Weights of a small transformer language model: 2 heads of 64, learned positions.
Each number is 500 + 25 x the weight over its row's rms, rounded and kept within 0 to 999. Layers, rows and columns count from 0. Numbers have three digits each. The size before them is the row's rms in percent of the matrix's.

# layer 22 MLP down, 128x512, rms 0.227, rows 83-127, columns 256-287
092:500484481495476491478489501484479493521464532524496527477484498498517518481513503491496486462527
100:476471496480471501511532486504510490524489520514511469520514479481530518523513499486496488532501
091:528495467455490503513498542512458501517506506508463497495531493502487537508509500490471502564496
101:482511482508523513499530474500468493470526477535455479480502528492495476490484488481449525474484
099:496542478543468468517490515529505512523519457489537505507499487506464493494507509505536471530501
102:496496497485442482496496517501485465518484499538501525486506526488495535498529466521487491502463
098:489529506482514503511509494492469527507480518494494481508512496479487472516473464533551499501523
098:478471466446537506503540554491461477470502534539460516540531504498521451475528550502535511520490
089:492464464520494521482491490483471496504508518522460497466530536500541492470513461505524492510504
096:512503513506497499487514543496506472520483508514461490447516512492530484510504476493476496500520
097:507444519540464520499521519479531498493504493522489481519525489477524471459515500523450532506494
098:497520494495488443519462487481587507526482486538557532539485525519452481493463514511497488512472
092:534534521499477524486532498496493517476502457511524527523468533508501517522464469504473499482469
097:521497488532483482497492524479528474543489496501535495506463524476499523476504490479491506489505
095:493456506463513477545512453489484542529531496474493456511501521501504497502454516526530519506505
097:523498462541511505494503486531505493549498504510486500481499503450486494515467441521514473530476
094:531496518502531475493531482495541459469475521484499503511508496544587452507463521515446519523521
103:520515486489523472525523560508518487491455478493507536540475456514495495500486556487490500530519
094:494522493476501490502445489500538486518477503547529491480498524520493513506455515539504521475472
102:477506525494484524515484460502463479493485486485549493472508481490509525515504486501518517491498
095:501515516497484539509570505472540532556502536546516486471523505510480477464492531506468511455460
093:494495514477515512488487492503517527512480482469497499499530471509482548490459476532421522499514
092:503485471469496550502510445510498519501475509541473473460514516458530442458527496511484498434529
096:533520488489527494549512466507469507486482515522529470543453503525501502539487488483527462500449
098:515501503512506526521465532468480513535522505452560520519510448529522561503500543511500483515504
097:480505515471505489484504485491516490501493545469525497477510512497500524498495499491471507512495
105:514493530506463442472466446508514473476505483510504534515521496495525480532515503522537473548498
093:492500540500507467505520450514458530479495501499492455463436511523468520523526514477452498467515
101:530512481503526497523534522513477526502462505468513457478492522466497447498517489523531540575493
103:504501498498533505508490518514482550501518492516485485520489498496504505509504503457490503481520
095:470507505499498512491494507517494511429502479462488542510488514515502451512504502492471491517471
087:483504491543485480504484471502541478525481510450509494479488499494503505472531498499561522495507
100:518532491509484480524462505498517490466499515504537492454464515505491504506475511497542506523533
114:492542485489486527469518481476476532532511472507494491492511513474504466497496534444533473486506
095:488506506482481470473514532496541518524455520523489503457538528482501486505520486529455506460491
091:493521503519493518505481458528530502508492534529474489467470507524506469507526522556459467474496
211:520477503467523498536530487504516502484508451499516535488485512525496481531493509523464501519553
093:480467526504509479479502529471469517484521513458507478504461506481497521477439527486503469523512
098:470525515496531486481475482480487543520478514468516502519517476499508503515531484498491477501490
099:488492546515445523537508415536519496425511507497532498511522522492471507551541515523490495507510
095:530492467517489472485514511498481470482436521495463486459528483511492528515489501459530521451520
090:476486540455512475496502502487526477481475514522469503534506480533492500498508509504515511567444
096:524503443487519491501511516491537503500546489530511494466445509477487503538513517509510521505488
091:471524555493517465509490492534499497494498461548533535528492471518501528491521525491484479481538
102:470550492479496519495509528507513513518520490469528471456556540458499509534506475503478495448492